From a checkpoint of a small transformer trained on Wikipedia: RMSNorm before each block, a variant of SOAP for these matrices.
Each number is 500 + 25 x the weight over the matrix's rms, rounded and kept within 0 to 999. Layers, rows and columns count from 0. Numbers have three digits each.

# layer 7 MLP up, 512x192, rms 0.131, rows 145-276, columns 0-47
492516487552555466471505483530505490503500518512503485486502503490486473514559491485489509494534489512525462531508469508471501475510471488474475
480555534488536482468516468519501500478482495438492477532485468541481492507488483436531501497555532491509497475512494533559501495490529494499479
500485499476474492476523510506490491477523528453487499497536492532488490476499515489511494498505473483521520505497510478514515501504510498544486
479491496477528479516496556462512488465469512502488489492519510457504505491499502496454526498496506506525475427501499514471489512490506449506542
462513497481501526497486520505512522529540511469489487508527456482515503521515512480504492502491479465510502513476486519472525499505497546492475
503486450527483490511516495483475535483507477516503502479518485478463542477499501478487504482477493452500507491492528514514506524486498461509492
484558468442516429507517460517548500521464481482493479500500459542475468501468508504460511508456478517496477508530480477502499527475498496494496
480524462552509447501494499509523500498481536495497491535541485528521483489509550494515452538510490488501478540504486450504500534427558481494499
499474543540476484515514475484500488484487443525515507505502488550531515506465528502508516520525493514482475479491523496542487517455512469474513
510454513496539499522518464546521491513506494520488507468466535516500495489509454463493526457503480465476531507486506477538546530541523477520474
496549530510530511503505479490515459541505504468498500508533514508487511530501526534479503470548501553484469478506511521470471500481500486509543
475477490521488490510483528468487492473476484537499504507526510543465483474524520476511480507491512507503510467478500459511482500497507497526478
474513462501483533482473503470504475493542493506471494552467480492532493553476479517525441497459516481514512492512459469500501489473520513488509
532508492515497513466505509479513482528525494508537530490503519488503506465529493493528509506525523456534454505524464500484488462492509439536493
510516551499494547527511489485494500507504496473476481541523481489477507508464511547502445432526481463494503495505502493482532484467483497461538
497495525516495526542448514504513472487459533501501514464517506509508494522488496507496446505505509535496486494498486498464484521507469455545545
496480493503501532481528485489498488488533483529475512538497453534518506504499483491506499482491491483501518501473526498513512502550454499491460
474494491519468498504523495494499492478471540500500472486524509471506498552496493493502465533462504520535511543516491515460434475498497474490486
535462499429486490481533460525496473502461514540493503487469487500497475487487491495460501533504517451488476490496471519480504525486465514515481
484496519475466525508558518484488482468490482476511486528454515520487505496495482539452510496493512479521506520489515504506531518499519524552500
494508519476525504455482547549503530520508466481486505520502496521483483483493524511541530494519523499475498509507490500537518495515481538477491
504486530499491471553514461534526515507481509548495501521506471453508521551514478502520526490497466494552521520483507522481491439479481548515508
464467550482520499509477495458507527515472511484473531448494518524473485477548477499561505469500453536515544504518486488491538537488468476539500
502488499527508498491506471518492502515514527488528497533529461533505487535522490499453493498524542502522493457480486494486515506514474493570481
468467522487550548501459527484482504449492484471515454531500504529499499518475496481511491494508540488509491466516489494516523493475476498527495
450509466510520556464548481511495556484487516521484428483516491512507504483497437542504493457439500511494437457495487514528514466503508498456527
538488502519513556457522508510475507514536559470502553496505515494494476500494534500462452527546469516521522458583516505462502506500443540507465
459505520563469463509467502489465500522530508484481524466491500496519525500507491551453462481530498525482507500540510493462474519504506455459482
497455508510524425511470488502504484499483473513467530496500525503497475471513495469472502441558513498528463512570476522497463465501540511558498
502516542519500485505493513476487505502534500504492516488522560549516516471509469520552512491504507524551489495530546486471511522503547453521490
457487554534524474514507495516519470532462451490535503533514556463453514513495502501500521487532482484469517523537494470505509509534509504516474
511470475480484492512492506506495507499522492503520512493530477500509484481527499476464565481496473471549468498500527490460509489506502496494455
518471434525482476514476499442447549469514481524520519482527468468514515497507551490497500478525465493490522452507469495521473497510486473534455
493520501494459496575512497475517490456490534489511540514540494544477508526467540485495509500514499494536485490515483499502483510487457518463474
492519528470507501485464478523518495469498471538507512538524487534505493485507514479487518465472497512508500499515541499552533526566499479463551
493492455494522497479512518516500562458499515457496494482452487464522496444521477523489520521500528481517487514496502459522540513493519451475493
501508513522495493522497527492524472527498489484439507509504508502519521500466452531462486537517507495498464500512501488506536511488542454507468
500463480486465482507515506496492488481531507518463457518527483476462472465508498499480488505520484444521513465489537531453518481498496506498529
484526493468506516502444453528523453449487512495505493478468502470545470460524469539521489510456524486525481552541471531529505526492496526482477
544485461516486477500511488528518509502468504487493511534494526485494481522529502468515546488543497525483545478509488507491490500461497495470519
485503455541504449498484522481515481526470490460494487542508465511490481550558521528503500526489517508503513480528489514506506528509503463492451
512549501469515508499532496466499460487513478510515528470488455555527475498516529496498486513483492506498501512525477498506495479475484489469518
541509470574494486474500513519507493477535504478499484462491477505529490489496480466527510510543524514505468492490494498468509525506490495481497
497528525455472490510497473507534473528493520500460533495503512487487510533468494485503479475514495546498475506516504469507521523497433480506503
489543487402504516514447528478507508491495488492493478510526478511504531529504489526487507514517512488490538520529549516512495516493501456541463
501510470540517534477452473539516515512495510539558542507460477467527519449499484501517494490490537457491507493530512524512475455483473507494507
509511518508524497482482486486488524545486504552489489554488493507481515547516524510527538427495542489500461496500505478545477497506527473511469
532474494474501469506505502502487506514486473536513483494559518517507459500508457533568534506512506491501469480498469473512518528530451536494463
487492526464526485488498476461469538491539449528501494524489526535490514499484479470460498501480491485521463517547487507545521468508475519479474
496476478499489512479522499510544544497485502515485536445499512513536525509526498442540464460510483469502522541507490541515530518518459494567488
537473511453487476478493491551515510546468529425524444501522435501484529456499470494527522501496490563491528494519536489522498492467460490479513
474501489511469490519500495446490494506483509451524490501486444513542449510514507522492496501495441539481521534505499528474582533465480532524493
549492486487521513479515462507524571512479495536501528502458550534480524518492532522492452476507504516499517486521467492477469551499519482462485
521528427513493507498503517518520484483491518504480476507507483522497495492514487495474465497491494521500456452492497568525539526479482522484518
475484460567529510514521549454498460499475509489487489536505500479550527516520511489496541535487468492519494484486502498481535542477500527484491
474486475502467511504505482484502485526558504465469519553552540480423516468511485508526487448541491507487469547483481543475541495550525499508517
547545480524504515518478523502487450512541521488516438537530564539518556500507534494485502529547495473527554494500494483470477479532477484512488
519498449482499508477535500487486512499497462512470541487479500512496543526521495493480525491467511502477489510503492506506534494518513510453485
523506555473526496455496516461476515511490488490472463506521493449477488490477523465494478531519500582512479551476497471450516524470519480522513
527505537500516511501521482527538496454464468503515463520501485529513504496508552470497520547492502508517474486482457504488506486508477508476450
496437502492472501542501511496521520454500507513489472479482543498521493490511514439465489451495530520470475505509509497467466453480483490450478
524501468539502541476492500526490498486541482445551520482503490531509467476491526502546479471493485542495457520518533495550470509536467485499464
493467494523543532507490516516525494488469530511480470494497502493518523522493508476517545470441473513497520539508528488489497494492552504534506
482519504479512491519477490485521508487541526492498491521496491502502498521510485495530483478548505531542512520467534503553503472519431460452449
447501505462482516515491472488497503486480484501467480502465505493459531445529467541506513539506540554510504511517476535568506467506490474507465
533470496469496485545486503518500560487488498462476500493506486490484495516468506510454549560512518505510498522496503501530509519484491499502480
478487550548551512512474541481476507477466530507543486462496472493484485460528480503472482528515492473556515468506515508470510477483480479447520
474477460502481538441503481500522483481522489490470531500530504465519501497458516493503503499488518511533523540491497505536466495499485452502525
518496475462493501500489514477527481504503486483507479511487499517512483493531521482477487521492502480533484478434513503473510511491491511491502
485487485500468520450563498474529493500504526522482505497509532478498507497488508488493490490514480479527519468519526450460499551493533480469447
495477441510495459499492507536487515548550521500506483490545447545482462521486487507499494545543483510479477482452511487471516489506501447537474
520520483506502464453499500456462484486493495504515473467492498510502519484542502488494462528518542502546465500510531431447447538488499505488475
497492532499519521511474530492499531495509516483491513465502486494454514542498517529492510487504480526513518456464484527477516473462509491522465
470498527480522469513454491496488511513453501527496485467486484531501470512465476514540500494502487460497466451491499515524529502492494480510545
501490441479469533505499513496507483452532510404496491554471496493468492497516526474502455476505517489504494517497500543470485514505487520509511
485519495496509523494541437502539481485482460491515500481490480532518490542494498506470492493506431479484477511501488510465528489446493513513512
555488529502489480498504462524539479521513509513520488491515538477505511518521530513528487475466476501500501500513486495514529476485487529512534
525523435521519488491521507490505527512527463484501419500455507493526471512477507488496489491471504526469508470489488517523533513527479516484467
463494485499483511461531487489478530535521497513506517509496507519473496448441511468469522476511469523469510497510501446518528514517493492507487
490531493502488486495475500492489476490479519523488480505489462475475505497545448517527502514522448475519484497509474504532471473474534507481514
514476492498512524501485479504498511487481501504472486543509515484535523486453545505513507510488536539527509473494503480502514465516508506476539
512496517509527479485493524468491535479481505487525506478519471459475494490501482518472527510505531489506533559509479506522487517523488461494472
465474483531462525451532506465547496467493469536464508500527525529457550531535491508462458496446525467471501495532511500524513518509503512536499
473487467532494522498504462519508501525463465479573470491502476533477495466540514482494519519502496475500542545500494509539521505498477484521504
528504489534530507456487523415528493473462451521497499491519475533470485501536473483523480467484510476501457496529539461474523473555506499481469
513494528478500509523483490559536508475510539513545502505507502517493470475495512453475478506509472519513500524509475515482516511520501500479517
478511548515480447509484495508497480490513469516520493491519507494512531492550491504482477493474524488502466483444509480492446492516499513470454
496530560476534497464457543487500501502467532470483513469484493566479514540548534469512501471528510495489454493480514536516503516483455512480503
483466530491494482509474496494531538507503515513474504510506547518532485538509427501538481506489485513524449487544493512466500497516469531495486
508499466504481490484469495506465521480451531544505548534532493504535532456489489535518463507476516496537513480487490498511515520492532539524522
480503513520527481513505529506497477491476503519524491492470551503464521472519501526481513527477474497508491469507491532485463447458533514496536
518516520561502519494513506502542447525547490534498506516505504501493472502507526502514497481518519511457525492486493504521500501466435506518465
536496504504531508479524462494525479506501547488524526495460503508527506539455507506524486471456485490488475526519480474501528496480484466485515
554534500494494463500509449466497533528484493491500504451533511500488499478456526544499496477511499474468479523480536530544515498513520471522458
508442509477471509519489512457534509461501494496510513534492482530502493506500506509516506455505466520499491488518494520475443522523510502502516
552544508491478515488458535474528502435485446512475512523525510517489475489494494443485478553538479513475511518507447537479519505463503490518546
503497479501515544467488493484503520489474501486515470520460525542467480483509436460479498507513511487469501539457497551509474475482511525528495
470512511497523470452497461496472511547521518504488511463482534481505519494493497465490511469490510572529497496457505516520456502527491516494495
464497496511493532513517505479525501496517486484485473536483500518484451508483507488491515443539484479511480494500473509518494504536457547487497
498512551504505512502510514525504531491522515499466510513506479537541477473483515500500469534478550537531497544479486535553550498498490489518465
518508524524524508533505506481541567534511493524495507526496570472517536525487496492506495482512461498503533495470491540445524480506483470468542
539496486470517483500502535525514503526535484443464547475477484465459456420521506549466453521481411486495525492467488507534511516518490532493516
486524517500497484507446517498526550558525475494458523503441511524509453509568474501508529442500533541506525529504490478496514519517524499445515
507506517526500504456488478528515526501523468523533468497459475452547511508494508490467485509547508513483480475518531516486502490466542485494519
501511538500563507518500476489491534504538533472499489511522501503502471503502489463529505537491532481461528515488541498506478517535474544477500
489507540536510488518534504493509497510475538452517477513526491486477547529484487503487492513494482521493482453513538485454496510476473482516533
506527472491501546473519517508459461473472493486478499526502492485540539484466492504495451531477485512488504448526472536472507467532466466484550
447500507427512500486529496513472509444524505511519513489523503480491521484504506514488509509466489507506520517499475527488509522501469516476501
534540480495455480474479549515534485514507483503461545510435502498523529470503498536501497492483520443481531476497467499539470549495530460487569
502478547548518527524519462499519476470492529461489498522491540508497471517509505480478523514503504511499482530524498478525452486449487533513471
499508492497489490497516503481486506504514515514465502497530537496529499505524517454497517499520510524513487510476520479488503498484476510462502
515524461477522511449487505494513515577518448514483450484468519523470463523512507481516510473510505484466514493456513477499493517486486494518540
454451468447477516518456470490529529494501524526453512519462478523492491518541485545486477486491477471476500541471523462488523505495518504520511
470525526473507486484499500503499524494466480498514520505507477461503500489526517469523495509522523544514509444493524538494500525474517531477510
531529532489532526500452512530497493503493498460502494533533543499482472561500507577505514445508468488492528518481483508522480496518487569503524
494465493513572494492500547498499547475503519500515522527498468502472478490479496487492466498540501498479519492491461496482518469486507519498504
537511479462523529468495503518437503481499451507541502509527525520460450515546480472528489508480472468505528483486500530551498503487442518498509
501519450517472517518532505505499487480514515460518515492480503515472546531462507498531521546486469457472520485439479505482494546500504522495511
507454537498538521463515542520533524511508479472449503517482488498475509507498470544487488519488476516483521516497470473506487483466543520476530
501478511520519492494522537449475490490484492496542526533496444486525494502488491498489519498541495485531500496488487509536472465477522541476506
491534481503503500525506515516503507505487488455517500468473505485515512487475469467501522511460514540477486468451457519533539538501513526493449
529502495486541458572486489514502512553463461520541506466519494503547463505477483515484477494464493507504508463467476506510519552479534521463517
520485445480495522521499488534471567500503546512468493445465502477511533517514464499516512536475520505529479500516497510441520508523510534482505
496472457527499439510457491497486507529498484483535492537513519525493529493498499507524491525481479501526488515503517513521480501521465482517513
513505453449476537535527512538506539518515555511519534513485500495459538471529505484499498495504511477510528521510518503509519532553489522505507
488472499527532511484460517519515477535511532503508495511484474511521497528496522515533520477486473507564504527461476510471498491523511523484493
521509485515519498528507441516515518465513505498498505506550511490500550516504519439509501461467511502513542489509506515493470453476518558505468
480486473485509480594499492481530498481540519597493523534512504502452456482504469497511520428485510485484486499482529496516496529480530527482460
538499497477510539482492497460496473523483471516523543516537527483508490542487521444503478489500477487501566526495528504552556514491499485505535
477496490444493480523505516534511497437464511501505492494540493459506505531550510472486537467496475521491542508546512436526507517515494522462482
531518486459495466450504508463474497539482510502514500536503505486463509533461472486469503481436477466504477506563510501457533478498485488499466
528518455519432507524530530490562426493456528464495514519495539498489531558561459491489503502460502486520499484468500504548468539483483492440497